{
  "d_model": 160,
  "head_dim": 32,
  "d_mlp": 640,
  "activation": "gelu",
  "norm_place": "pre",
  "bias": "none",
  "parallel_block": false,
  "init_std_qkv": 0.053,
  "init_std_o": 0.0592,
  "optimizer": "muon_variant"
}
Each number is 500 + 50 x the weight over the matrix's rms, rounded and kept within 0 to 999. Layers, rows and columns count from 0. Numbers have three digits each.

# layer 2 attention value, 128x160, rms 0.0954, rows 2-95, columns 120-159
525460456503413476435498480426529463646484452537564521477504486549502602382409454497510411459629489598553488547427478461
533394664524448564404539550484492376671492501485532498500474476415479405601498637498565466604639391425355622577430581480
504624485584398536381692563508522538591557558485612439490547551565530510507484634511506568433509424475565634552449396528
534550493541578624501481565436518511536560398375471407486444507562473480512609498555433561459412472428489452465551482448
576461461510463523476502389523458471375481521504440466536543489316425454441424384520556521539533598443519495520394578484
583453532568491493436476338479582555621567435430444585480501443455495575442516474415614418541501654582566444609406368638
514584371574437467478466533455618591598584457392407454493539491428463569576492396408603392411518488467396429590502511491
443523581564592544446461433487651427432486404458405573524506541480495500600542491413557335479462566520687515595372397531
500613519568670434485660497478483382603429480502436287633393449525471421490469595369454513526461546497419540419464495528
376527504523568450692524574447482467471522509446419486550711683324568459583612479442571633542491374574442411447610430429
513465477621469411417582532540428463519456437605555550635499420585433456535449530381478487401497564515504555560526504420
447499444326427498501550379503449507472524618394575500492549565475455533562532571486429441523559701554569457417507515518
386589653551539522567453446476480531639452548534552419500365485438662522431467520420340542603505489497509585412473536448
495527537575544381643562324585571406510539471412421569474482500595585557457566495420537543549579439578509550463500500404
497566466528579437547573395485601620511519541522524525368571497505459426462491377487433536439460502429591467562428483441
476641478524545547613545622549633447500426443500390475575658437476534697567398585422404619443367564420578608496473529451
466668450585447499534561511654534585576442599474391557551470536397462463535533579510566467591508471431416569462436459530
406571586548541381565628552533438521545528514527451394478467447502406494573543524519464394486480468387523507618569485627
594515568442489508540637476569606491463567506589395505548568621518444644457391446288515491441434499437440413497503357338
500572404351579365475507446625600384596595614503579471425452469457465398465420499547489414577437581536490597415463479430
481515470468455519459541541544368479493491385405485563530440497523422551360512517462454517465553482518506504499580514450
398520551445555554409455546525450522492475526585433571563457518563561555653383574447470606564481482550549528524522368609
581509575473443425588535506454621415503538414440614376538429629416332566563570344533448493636578588560386459436429504430
343488642501615518492410517505426490385548657421633529443482472465462488465344473498492544516582461527515579546495396503
454596531511453454449566531591630568529395409526568506364511528538429384480544497470536523492417483522492569535446408643
499489493588599475466469641634507594363539431502395385381626540546538524431523564448480433513540533574479494561381429580
519428410516472472486416553527476457490527593451551513741347395447574629606472462546544527347456463469557472506524506443
563513561484537416484507520570387480593361443403478647683464511403459485552605469392466512569527561426454515450560492594
439355556530434534548475552521487620396514507526520345509372636497394603414333552526539490389506577543559439464508522510
636435491522582462524438499532557573342475588500365338355495603587494533558556542418455556605508477451553455526487420493
460529468493484497460572546489517502548542473481521530488497483520492573491526512540425518459538509498438572464469527438
599472500513437540493524474558478479504542563447536530505499496489507424538548470500611502394589508432493514477518532576
499523474528491413544522511524540427544521411529555483513464452520509526550473516427481510495466512487514518565455464459
495545489559498465485464500475511594507554553507479584462508458415570495578495484522576409532550502484586513455557532496
553449561416555441476516543468527437531526446535532521562457554505521525483488472514516414482556550444503493430514486542
398497535573476557576474544468554540541514434478512513476530513473432465550524516515521547438436505581512552613417432552
493539439473547527530513437491470517426542490436498433439577508480444494511602528487464449519502512551495541455523438527
508570475479518504505491542481521448472514461476488528491498541489480467437484558487449426507477596483475555570430504480
464531549452561534489527452550476567568502453467495571431453510480470446517536497449476437484585491507400544493512561437
555499455555453496490522546457539591540512427513543450439447476521486461483434522502480419541541531558568559419452536481
532495587490492507603474540452454442545470440490513533583445488480494540482566386498427442446434487483500519510475485490
500521550487578542514517513511449499464439478598490518482456472511518439449502484554438471438557551455485509385495459534
413505470481459495474515480510503506452508488550549521466453502538504484513459553491474415491484523536512415467464645540
504567523525509467502521466486559529475539504451531486474465366499549447496498552519560397520478434452528544561438515498
501536408485527473511453550601469439543458458464507570577437512463519595469560499459559439524454548522479465414529438528
455557436515562518429561482518546512483458470564450532476472564507445435502558540453439473439430476568520496494472506465
477488460471491441575499517568485455433448466458494551513507492488475481471485433489559560470490534520461485490510592488
530466452457429517489474522594524426504477457498488529560483498448478510525492434546528434426496488558485514475548483560
479570488520530492458488562608417449549484541560491437529472548547523538452383466476428566533512507536494444359546453591
511451583450523437483478474518405401537529508496462496553531534531420445501595527458547557513489522526478512487478496501
412444520566541517422460408450542506551539527548481456469503503496529510509470532497487503551525515649553564451489540473
462501573458544449480546463442502505561519491500457427625517511517487492481407509516508492520535497485502539477457534493
386566504463427535429507522512494509515459543439476550484529480497444606546491513477591430524518422479487482464508485514
442542576451514480501492505549472501456539571535434489517475448456527475585474593370477527466475523511558526459472521536
513479443521503533600555601462442561497479538474488573523427495471442529543431434471534451467494517511516424534597464482
538491554470470534549435563528479498492533524502534457460534479458524551444467562475573473456514470510465463493524482459
537591511599515489589441510437620477501471513420424578527548583436523494489542504542438480530443524512528416472481516554
473480472482531414486608429570511462461533538500482531468463448462529368463385416484518473453467489442537540517464498573
511512440534565504435499514534490482565536552461453436502432451608535521552501543481516488488540504488480563477487500447
560495499517479561447544530528464612484518468467495443530520439568501482514516553441399414500482487412567487520459484488
486557529505458569559439446529415515481474481488588451426473493475533498559416574500543538510512495397521477541443508490
486496500476387538473481470495466533500487505395530500523470496569525611473442555555450538576530562534437472456481486491
485518516517529460473601503400503534510481518494516497496491421508515485506505430494449446460512524501502534539534481506
548508526461516486441484571508512505508514468532490458553453488488427544504456535482547479504558484546564558516502506482
456476538554433512523544507608468499460538441481480497506540487517476508437519507456539486466496545568564546479514422514
508500494539520489553459457522490409489513494441523517450525428484464511448499471534657483471498439515506472495477494496
456479476531543475543513506553495533473456478493474446565558477486442530459521472465489487482503467487423473527532471485
464490473474506567451513530534447479519462504466543480504455503554489432524497550567467447556559511363493460493505498498
489475482490508508483499537497514519479453475485438477448504545495490468478538541529499589550545473517557529424527520511
498597486485532502475528485438473489496500475425536533397491447517453469423517538551515484502461523556405530443549515538
517506455423512482492490516501481497526476534530511541465501461496443457474464480498509554457506530417473520538567503436
546543380458563487579551478508467491513539520446497503532522500506543604468510561476483507555433466559550458428446429461
457486523408502526476473466526471482586445546531466533530553470447562494425483440526449501573544533549537511483530498497
541499476492528548530480513510515464483506501552450467506465505482474467551472494419476552489479540528463520497506512464
515472493476517485454541483505551478511497468502534519485497518508435431474553475480509454486463584524491519472473540505
544469495526486550432482528506494573564519471493459500531476451516509544502420522478452556453450540556493538556493447473
486493540534525475546464500477462497524553508485522478542392547477442489551500510524521497489464498467560500447487496534
542469461567472510539514542478422513561503457535445488509508540548486499544538542482553538469513488461503468463560547500
454460470481451513567520534444533497493486444528520530533491490490554470582517490484469500573488475500452497514525459476
526567471498471510538439520492466566457492476540506467495496480534510564513520433464459502475492539439444498451545509537
499472471485434525492487503523515509481480482470506564457526505473514493423543532482467482452465534573513550571515553528
441469576501570507555486526512471536527545495577527534445496525504534439493514511520472493524518536478443514521521533489
479490525481504464472527502499492488530552511571509474487423504514565498464478509531532534527486488529507482435487504489
470479543436576446543440483469531438515529479497531502525563508498522561484520499525521485514493488586497576496506512541
494522395473521539441521494461575530475517539489447482479464573485507501488539495483471541571443480593479517555507505528
502514480512497524503502505514499429472449452442519511565465568571479505521440564452507527490532500512531445469520522460
469498484440578510547491416530485515440482519496483518528510509490475562496523449481552517483504465483508454530537448538
512476510524538478483479504523505460469501483496469431486478492468449455435576468554561475514509535462516510540482485528
502525499499549435481510557504523484510525526467476517467530455470546483446501546548450485539484526467473481486516528537
546488447506514523452442566445482502491507534509511496472532531498532492486536545545452556540518494542481501515562580474
514440481497452585508496473460525551559472524492505524484462490547512547505464503491409560559515513546578531505473466495
484505482499464430450500592544476521546487481632516516482417523569469452513495511494556492478481491558536459484514484553
534549531463582502460526509494541486552523458472494428449528480445466475517525482457539535511559497492368527429497422483
511446457463503487493520527529516491550520554507563425499474518529489497529542546534441516499547512560461448433485518470
# layer 2 attention output (transposed), 128x160, rms 0.287, rows 2-95, columns 120-159
549528503532589536499432380540443500402564536411440426478525487524513472578612570483567580574390456507521508431517639492
527699334429588409614489563527485592378487548499474543504565575576473625415512453417450540492356579599567437370542355573
458408560430605489560438384523389494588415479512303474481531559514458547423490374491488481527598508506532418443491625458
376397519468477386553538487481547428436520528556554576564540557454460513462468405498672458653604577577446519470412529656
558551589575474554564494557565544497492410606557491566578440433633576488552531589486383459412481436558512592465646572431
372500438416446565439457571467519502356371431569649386506547597536599409581530514588511656413440384457420677341576619520
492523588509510607546537425511337383320446537608626535436388462550469527490512578554373553609499496528571570468574523444
508560435362441416452547504585316577550576641572621562436532446475539576394475505552474601493534517469400565401496623400
531479443472358494402365612545472611332599563446526637301617614520571597509476304491533464566489481582512616546566524519
721535500400393498403493518495414542510383494521479549525350379645434444514399484499472421455489562491475553561365583612
486582563461549569606387376499567490523530518444440551397485508511583515402582490603503496465510566424452474509491501528
521504559571506525405420611525567599447463379603448541549442438569475456470491435399476573577505352357471510581517560463
526478417492451540414506456493604489363569423543386511541657608515436457575553479556584408421496638412636552613471553522
580482482561454653402431603399399655413406555567562436578477582478401396458477543644477518491492653365542515491471563568
561414508476435583433489598443438398514519564476436479634537461544515459567537567469579462466447523533511467424552493485
470438568558509370405507492510365476392551597568610527428421464489456423498589408557624351608579500476515352540456415487
572503549547605418451508470377390448431570447621602466411614477611547609490439383512403482344538479592575417490493521445
589474482559409661477434508398546442474498545445447644529577488550518446424496482418449567563526462563442469358363523253
427452435607507526379412464523444570529460464438527471389441430451558436591563598607533447553460479545465517440420509613
527480576611485525541515530393487567418419449579431526474489566628534641545532611439618554427540480443482417583566566551
486435498567540506535527521467590468528555589527507415423632495564514441690436435591560517545406488540584477440401456580
510465376565550411451573409544573537556543500369492537438551474440441462404530455515454523422565457403438417562470473492
454456513565598510439424465435340610481439514400415526516473428640603471381507599434645533451413444457558568499526461527
630447312593380433474542537449501541551482344597375455569484508592628515424641488481538465496482471357494457512471554526
496404394541567606522432348419375433483680477462576400646488538454617536511520452554471501424674481499557420466482465395
552456537444463535431575456363500363638461548377597546536452433442493452555421478479612500533381505404477489511658440392
451542595573500680600631428508543512497511412509497454373567634560523428408491526397459447540566593476400582527549523619
469585498499555570576498477515558482430567584530549358368478479663596534405391512566532513414396478502531548593402431385
512594511547582464477431372467598389608524513412559667514511378545622464590555472642416518568615489469449538569372488616
329592484490357465457546541426360395478515410466452696660516450351455398457506465571580537427501622539504479480575569474
540470512515476530506475513434530517464489419519567492606486531498460492462494530459447500528444437359487491589506541481
456467565504470455448502527459518510543453473509446534504479475495502553502438508515481536576439494482506493498499468462
456461503438510519489503513490519586558508531477526480610529498460547514490528484467606420528522512490461422511536517588
511421467448508478460527503474499430513477499485524475503500530553499521458489417514465540529463503545432507522420510508
508551520562416546497415498604470491493401455567414475407525453543517456482582508557510548497510484494429563557594548460
504479504479477487373576409548512452469486581424382492546483549384514457497433574571481403497518488442514497497538614583
486480514547562505450481430543527479483411565477434605406480427471474462517469446419473576440521498495540540557452475540
496474508544510456431486509468452520484551544478601444507561531564524558523505414463580503469461456536531518493543494470
480496495506511482542479535532502455511519457499555439540499395452500601474480534475539557504456522480484455494537484480
547488491501446457460471515501551482443581630502523490552479470489470507532483475450531484518497407407445431533618445446
488518411468525501426501493519496500580506491534486551474472494525481495357513527524559588485560502512576437520494513539
481465443506541494506521468495472513497494463465495480432541548503513531546512496525569465488492455586453477500539562502
536563496511410452504504477515505410573506483499444502453479475460506529497527429508555498567578444456439551510571392485
482520511500473533421501520524545429586466488512478508455496513477523426544509494512469509478515426522428584506531555458
472534536499462418477526514498563561527471490519498527512502508512468413515499494449459581474505444516515517501430504511
500483471459504472531496505484526494498507482454444436492510480464552500498454432544568527540616556521520547452518483587
440496449511487540414423500489453544508548478532474543527494490490482490423557602542568479544528473491529588532430464529
491580501523583459486492588490502515528458523502560500385566483526529484472579532521570475528523558499530519446454469480
519509572479491503561576458453498559474577437490585521504559533537458485539533575467552464446516472479525542524482525458
554543470586493524448513579597548525448478500518535432396466414544532510512472557533503469476485509596537520555515535509
521573510539439532616530611577466567455501466510557479436534516469497512388483516556480554536520428463466509479563503414
508496475539539504504528550567492487538460393480609476419571546453491497535601511498507506502516505523447468533508573537
550440541548555407602514536497481535446512458519483454556505509545464495497453577500445538508389509537500473547519548592
557492461506516556566499446416482412543451464418490484497490455525515545476480543573545443532505464516438534489461465459
451516532519463512494465430475527433472493425567532433536614441497496485491515514518478552444577478519493537508472554504
456456414465547480439534447468530564470559506503486478489520537537473514464505533529458500505457522471521498532500508501
431384468464515525554520514454487525496515464548503458520516523453468541436459486435551451500460565559494546507412488500
522565512522496512552453562496409487516486411481456540542474518520447520546524541499538507499505547539465536531629505423
553587521499415435499495479470491519541487462528534524485533476476495543492556517461493481436534517484454434492518464479
528489567485550498434515474449412444501459520523549472528447516427513520454510562562464527456525462559456505503560517455
540499496413575409456514533508561537528515545438366536513512531536467491456570520498542472436414466491471558516598567507
445550552516573470544523474452474522455618498495522478539574492420502469536570485490463477488502479480490529566512495512
467473538395579480542480435571535474517529525469497515504477501518486559525379497457478584535467561428477492558426473542
407533556489530561518440474481504525474456506535478545557483505466483523519545441463467524501469532527445450534561529506
442497491462460444513525552539566462511584513522485521488528517488486600551482503496519474494465456534474521546546484560
524435506427511492432491500474542494538516526464526512533473503450504536484504494522547513463508529509464584535524544548
520509542474523471533503498486565440472514478533534480513499544464480475503514488474536514536491498428447521520482499487
520425458503538490510471460470497505529476519557471496495438544468536483453522535519513544471521501509543549521511503500
460519529572524509511435500490441485504440442522452516522552480516464466541566505484463523539565543511487473523512564489
468525533496448507545554527527520456546483446531567492491519483494526529478517515474445480480564504473488566517501556489
513450515524523495508539469478514486482481493471642480540491523510503488499472480447489510565530508465491547527518478467
517605473498521480551536470541557496493476550500482443435524505567513493490504521438412544456497534479480543463557463415
494524493486483488529491463528427457514537442459497614498446539449497521454542456535482483525505519543410501527475558500
503424483538481543482494469505469474522475460490492459539462520491448509519562501520519511524526469470549503454504481491
442450537468514496464468507483470528481448542462532473569583498491470462463499499504502517501509519523498480546479524534
486479481545486515523461585537456492426485506587496518552516472428500512504550449438439558487467496413518535484550502462
464442516454568429474563565543526540543483478464445481518604485545457480471506475507512520542452531501439496526519484537
485479422570469475456485507544475514477539443502417530570477479525541530457516480558497507469480495527495475468490513560
523509488516485505493491540565434442528493472527502513498536461468406517488475496522472480485523494456486481537525500407
528495570495648454519581539542505509505419550543497499481542525493454492452480529533460537490454529513513500532530508512
417542487572597499545499465507495532466488443500573475515556449498450519514527549480480436486439491495478508537522489481
484554462528465551504432470561422509461440546496516464451432546439532524489569539509472503470528414537543479541485487544
539432555485471482520504450495523513499502504463529529488543504501506494505518491472506490518532483438490550514480503475
501506606513400521396490509537506548576580509524485466512487540508588520503540485478471398485447519512459473508512501497
527477499503490462557453508494449474511428503522498481495506489559518547486514517519511440478529531513523466498523528467
472548484455542529483545506461527501519470575482423568488470489503473522474502514448483528500459503501467507492499509537
561525520484510514541550513510410510454491562470541516488534534495612554488482523425499484484472485524530519509543498516
568513540418504483461529477486502560514535560478522468526502507519541572492487539457481481480548429438502540522459537487
495465517469464514475497509543545555472482539563573528498456497479461479527478503477515467493400527467525540514494462512
514503482596483544499534477553468533547482486542458429497502493515479475527548501515498518515498541494503561442438594544
511496539510514502458440545526479409445502580473517472503565499511505519501488526550487525498427516465436474518557544444
531461524562437558540506514546494537419453458541615448540555524501541484505524532435491491509451554417475502594511533528
484457558547461506568543496403525532551481557523621500577483521463502477527516558395473477524540484414551463561486480546
503510517498468456520509485556523457498501470553563567447490485484515531506528446546499462559498480493540590486517513492
# layer 2 attention query, 128x160, rms 0.111, rows 32-104, columns 120-159
479387473470547475434489540520593503487539531566475449421442405477539461542540571436514477506533518475480506513562431633
555540529454606458557426535633487456533544481499463451498579427535436543521452474552483410474483526457511493501520445476
456471499483574361395603435543412519387417608484538490430412515511553547481426524502372500460669556522502559534439554491
592465425448433445428352402485522487565594603477481422434521525537502434484513599486528475484450564359532360406535461450
404473509537523425460591434453473500571497354473424440450508646476517550511422470466385506378596477517502509573416515519
547456478576586577520453364550567530651518592448439424469434422460433524538584467407519544498430400494545456501465522462
617380605453575520392517346487463512479540581545548487522481410582474557547470573583489526461398497405427505356604495497
482467419469600564444508345456477486507424381434462533518474445628542415484469510617492467608375467491529520542491439586
495472435549364513501476592542498517431541495460514602390535587520519418524529497464511473406544617519402512423579455492
588515589530463517436486519575610447453466526529598484452529530526544498500541484508588465425622419528530551413485567552
394528482432509336315469406508472428492559531480480551543608631518575447497534409596557422537417570443524427548421572471
584524534487489566537571484596530492482444546498504592561483374490401519422425527530469525456557475491479577517527452565
430435465527501614465598448437470460419664512365604481612548428484499415447496516504363497515568499492370507415409553516
548512584571399492506459490549562558563562506510480566486567566473434477505499480483434594590417479504519524546496509523
524358481438478435520592610544591596459515512512379527593580516477545411448444607428550543491429498457545466507382520546
482511586527512615536499493478435479530532483578511513484454490561514452598562486417516517474532531470465413497476423408
477612514448492530496365571536486441486526485500477537434542502459436455457532424472443561399349449506539573493531514504
474527557422476502567594545496528483372526555540479453459389503578499517575509520591496546500477478493452521496460536553
372505543519529577492553504559523547466463389558589533381472489414574583458494419438474466581444453459416450516358501482
457609404464601517471496530390481522518547480451450495575487560443508458506511521486431503486477562506558467496374531607
435498534521585491505438495401446539452421424540497458520496549480550480490571511548448511545538586535516446526530497501
464449498517542576532474508500591412435514560436534437431467590551480467475463447555571496511598490473558474550606531466
460575571502486467474423533514485467441565531471445384564463372501517518540487514463422532410458555534488481577499481430
468487564579510526479585541478450545599481492587509577430512536549533441368508514572495449443610424394399430397404401464
489473450475461588380523556560431551582553394584511481511636543548498576511444564538561543593489498510518579518437540424
439492450486423431461574493472489527431521601537454600532562402494505540558561477437380632452500619466465476443492452545
480485529365441618445460535485567538463514492448498421562534372582520416484507586517545511490565485486615560428591490493
525538395486474586513432532489431535453579396507502496495519523493595495432687496659458490529544515584432510414541511504
508437465569512586528461580519480471489468408478506546535587529563521602454512572534488476509517420459395539519558596566
525472512650380664450499461522544538425443622493530398455541575547561480553513566428407463548471434570558557468512578430
467632433533528468448473508320545591463506505500456568498526588457479551587447500495394547529628420394507483396497501471
412541572486549459429356428490463476612345419534481530537488501477465501448555496579479457485428417524501509417503559514
420487575440528358454497496477548462500553491442564501495505531397605501452489543420560526527443537534451486446491587551
538515503432422482388513516479507439434537527479479455515514472580529530534525508496524418474518457469532522490548577523
445498530492402425547524512441581513530469517486473559534493515504444520555610474559457525500474480504434475563509418456
531527408516599448443501354545588462429524546511415457481500565502540590576470510543497506495518516529523496457446446531
451471451438544421688418435554500492498512574538541435451531499518518488439568519453473501545449569433520595584488537439
446492510481454546532479503550525576532534498403483453526571469547533468493496532596509475416398387527499497423483510550
518568469527512501482509543547481415483443461544443470510487497466451405588529399619504452507487573495456540564429553558
519536558485510459406481525564496547500486520383509496555486440501460539546509563566523468521419490476587431558428438554
419488534556547491579511520507463488564462460510477501471534467484556544531462399417489482543588557411562487464544430531
543475409532432488411530429453514444513474582432387482415533464463546583573411438634552514501507488581507456575512495513
495462420433534542591566496415546531458504600539452537526449482542438447465429448508472440519489534421511410528570434433
568523425446455515541443559556532562571455495571524494497449543554477487440491530471452479471472499585533393483517488527
483453565380604437459441492520536459470512527441437525435519416499523532551417587495498544498395470473460499440482480563
444484516429487418501437504537545540461551539567446569536435544480430486547534444582462465552352523465499548513509522429
462498631555462532426451573501518576547476568483558445465503501466569505469578488478457412402577467442480501434491445475
476525471560468612541456492492499535452487464466497468488520528518476489583469560448533504479416426397557572426446467447
531473486402439418433487594582530559621504525453489545463487495443415586354521452445490530494510462521560463427564430505
529528420550568571601481576418501452507434513512524516474487484521546590512482536455556467473435557547534617523477537492
443539556489516528466546540494483516555546435429519441506548554555523476543440519499564583569550429454512482472487449529
528511446513516464491492488500490647508492514542508424530571495438454546526520429425513502401432523530547551521561579460
558548455616345510517547590466569496459474464556482520451566508543539480555576343495513428586643427648550526435508551465
470390494611482460443485520492542431568490503546430511539513547529461522441561497523520541513539376622508608457458625554
501510573486466429438466487450550546545460529551527538491417494508468520536551438508563449497548547492501462602540437376
667451537588461406488393494546511562433501448501357482495439561551498541642461469568534500468603566596411507492545519542
459490495487598588481564511407518553587595578464491511522551486599421505557420348522436499591484472465453573502449438533
407551425500467580528457499534491486489483476507554509503514527455540449510449597498588546564530609539511523507432545546
465417447520484448476611497565499484516579625524562515537470599477611459520627497488481503536514492454566563464484429464
561569458567520462517405579564537559473507436462552416512442537512540465442534598501384492489528493447544473557522537541
474422442497638397511539531494462538533541570568370453475531560427442532458530446470505523522587459535636505486465531435
511498586538588510493582542430509522448584552436405530539468501569533515458452433447509530399385584472464430458427486504
495566500479545510598541444428469477438484579516579506491529400604531459468457504474548449548576471534531574530481577459
552492590534458510434504518507412485524498537567565477529509529419441534474589553499498492464517467550507494496495494472
507531608593474473370499457635532548492454480511463532491569442590526518444592447570416480522473508484413543485473568473
517461474476614539504496525368482546529452455557497481486360472487485558447578442452593527525548526463472557514564416558
461484479429533443451477578495565490522468481444511531482497445517444602549384521545478517495397490609483549409454436523
525442430513532535592440562627388505572412424565583409483577539463649547434498508473525469557462538516517546536450592549
469488534538532468376468447555542543550574448479515488471630535466545508428548469578467457521475450457425579500555526537
573521532520631482495505471515413487509498527449506508518534467486433550444566505580538477431514561513416457610585451518
448523602440533457499437517497445625512540622499491512543492485512505439503520464599543553522405476517514445442451471542
496510495484483537552481572527483491580550557489588523488470475525484548496526469435476492544475553446424490495479446427
517438461516442510542563520517494557473382434554544466561583513499400443538521529437507475490614560555436529558549562498
# layer 2 attention key, 128x160, rms 0.115, rows 32-104, columns 120-159
516542475466557524415530503530479550426475364484486470565445563560470436439489471388488395510551470462537443427490447527
475519599531541488475434489582438502553533451542472513504516477497483523541468510623520436503489628482515435551468536480
492584574486491424522491603489582550497548519504603533474389433464531599499385579458514441487594580537414430515484641511
573469442485513571546513504496541510404484557548510445449536483564491496312435493483469478526451490589520513476490499477
446516492547509423521423512544596566593436601579473419470437609484512509389485452564496501508366507540452379483421449553
540426473485467474569523403534471457474592539541472517538455517564436426470546616460453513404544525518420473418531395536
494599621438519500511487452523521566393550461532574468469464346421496542468437548538605486454513486491449549442467384387
533543548505497547398511465490516463503501409421558491461592428521530533474569539519568494493497456455414634478515552544
523583494529456475528511533411537462491428449521494439553494500553429476526439561528474475563507508510494517419568530491
515491557545406381429523494394463427484438495566514422450431474450509502595476461411486403535557460498526467542491480545
507499466421496505532508443493422515476534452521375482535470452523490561514406429611483529503521520542531491642502464464
483380482486558466396578514335491550509479517526405638478496539485470474529507560446542560486487553565472515460496496591
458622442529459491472527465511474555466503478421538539479465493634536496515437531652542490514568461568485418525409546426
522423465473551621541545627418482489450550546516544557470459505509485371531489466555496415486524480433473532421523500529
382466434519511410514499481527449466420578616574423461420507675565554564490512558434538534494411519393523473517574509567
482499577505527453506558403503419422550568534570382567588529500470555415590440447541535611498508508558584490637562514424
551466508507516526548527492471494460483551495496525486548609443590496554484538494465429507530341430477478483512373467463
507459541518512586530580552524457464522406383487495506515431477398517536533482476508546480526513447542527511460519531397
513493553497552525459559581493564390488355504528559533463520491457535485437639465582398560433569566508457486470522616571
453433530515528522599554542487461418538566559465436451508526487446538501513454483444577575482540469516570458439358462551
534473451497602580489416505553450461625500463481518524529525574493526596479505488384504505486535457556447528517479530606
508519403487552461530641464399539463484410560494448536459381445509546476455520418526553384524528505557519677435530523558
477498528504536456536584631576441484414531527556539541484518400550529519482547428504525430435438571432476559475490523499
322532556543445482402462502460530535522443425498410591422473418493459420482474519509559535507615526517605488417497507580
485562485593541565507455460539429522557379530533447485547565443539546464498485517440671525494515515556490594494525469440
569490430445476544500484634478496541444502513496436610505461510530435564436539622561488492477451431439453514647441490515
421549504453447597377496520488487397444451474509443549564476508514502435402642509482503486525366478553554470398521514577
460591427702424536514421468560568502499485461449533458461485432458437599509507491494372508468560495595491502497488493508
508578497637481541489506508493452553454514425539445400538561497527485385572537456455496548469577550580461563558469584446
449462477517496429414527441598470405409556441419479474447525470489595456464401573544499422503569490493568572584473551563
581556519561556554451455520403535511584606574452568586487509532473492425451559346414519465632530412489468553478452489519
475520528446424569609465559512437475566488531447575491429459396456469529492524512453503575559500432423406509493436431488
482487532450489511484514432475557573505446534595451565531525505506491393516545467472474492574453506465599448533449446526
488557474505459612499478503591479514551554544511525555531457439538514450490501400502496491599523489529427490467522461537
508454419494474571522455599413441485460460458491496498530572417497525465412525572527510493441526528477483593445539518513
451494490448508547474449526513595559488487472507556414532482595652471511506554543405540418423464486565452527508482481550
481400546527502470515387411598540537445543467558387462530599439671413463485485505614554495468433484434451542574601519374
509500474469533585454509616509541475442421536547508504473528575553539512530503475448651506522486515522501453538488472438
594589522426479462609450512447513448435555562450390549484454483458458456499424533543539513483505544482506497432495429424
513419499559493487510525459566424522550512511492510515509531470456518438507528425508602439501512489501437462398535526491
469504502503452472630542489493599543467390548595520417444444518506489562411467521454497469508485505479478499542490400438
511499471489582455449446577529479531513473506487435511443488509545387518483400410496534517404495654608442446498523531499
502520453486501533454477542506492494388494492504574510513552481433511552464443585531504560551487628479647501487580517595
470505600516474494504509591527469439475476452547495535426559499423469511557571543502513543432447498595505521481604591583
543516495492489543557488381479497478522482559452463553553558509572474438514491526518525501462523493431504542551529495564
495484498502572547527512447515472606432594470580532462491535525523486481520478520500526512484576517504506441589482567441
420482486539499571514518480502425558535446486412491434607439589503527449500464446504539439552500426521552435567494495432
455539496503503470524549478549492464512560441515599425443557432520531528589439481417525503573559429471563473514478528555
504486469441531537532498508512517552555400464537493621548593504475504484431498518576448464503434446502497478498539544566
456508506445362459621443402536396532549489513430509540491463521535459531469474513460509554468533471463545445478549562485
568501505511408500437503556529613592464501512457483461492506554521423503511569483505568511554576448551526570566461507439
464546590469460462541458479547493520469431478586526443508473619516547497442534538444552461528430427522576428490377541424
527504419415651434487465589509418543582570598468485404498492597519519528450460512421497439515532471514508444397525365534
446558286431550496314490511487516582550427486411479526541519475508513474465542500573553484558587516469448499556470410487
492455525535443543495469535578451556550583475513513494450505585473533375423518505535477522532488501500451425492509544387
544576502421522510571508623399495420538533539492630504363409525523524564443522510546504508438473481484404536591511425564
472530416579502434526385507624430393519470468482578416447527637416514439465639518479463560567532521577516556586491532509
575578477518609456542454463514519549409375501483608458451551401427427570416416589555486544482539450540472525595489468393
518467481428510488478535491437500482444487427543505476538529458569510499529487479503578502452520511544453497438449519414
478428521549395507367549482510552469582513487481436449475583533533510466643503526575490536470468487444506571488512615469
429551540456492484541537536515576484567476507526533533485413663549553492549452563509454498527466590454461556567508497465
487531547487460469562504535516501540506540489393561442486557566379529496496485537468436521528477519448570535546545503520
495509398520561549510503521517594622544494479511444481490468611471432600478539516462596482500486533499476398502499508478
446462546446476482443420506479459493534494583453469553496476531402460375438534440486455504506439539499491472374449479534
433480561448539516509427503376486522463609505557492467542462488522548463475543471489601529550427504482496405491442397546
469481533525591488513523467465498512516559489524508425432604584515394568494629440520533460472553495451403483503586465544
463467424509559420423405443511569470552537478537491534526512540480559504485495441510587490483484431492460525474469475516
420611416548541553551508457483451455514440577544531496461408496624432511461488516553560413597454415548487455466453384384
423482484520485446469492524460495504475474420487482518503538579550521518467619486571593595504415495541548544521411467605
414559665401529465518519502508561550418630561535499481399493559461503418484514419475519412522504584473466481637488540539
613415431527506526443563589529346466486528521510485534490489397534552570460517456455457544462446471580501564491432590495
501453448504467503503580561552403491486492518570570560465580475469436541517507506518541453492529503506485494395502536513
502468466463542472549473521395541553546446597470559519423481507528520517532457474471538605495542442526468480445571364483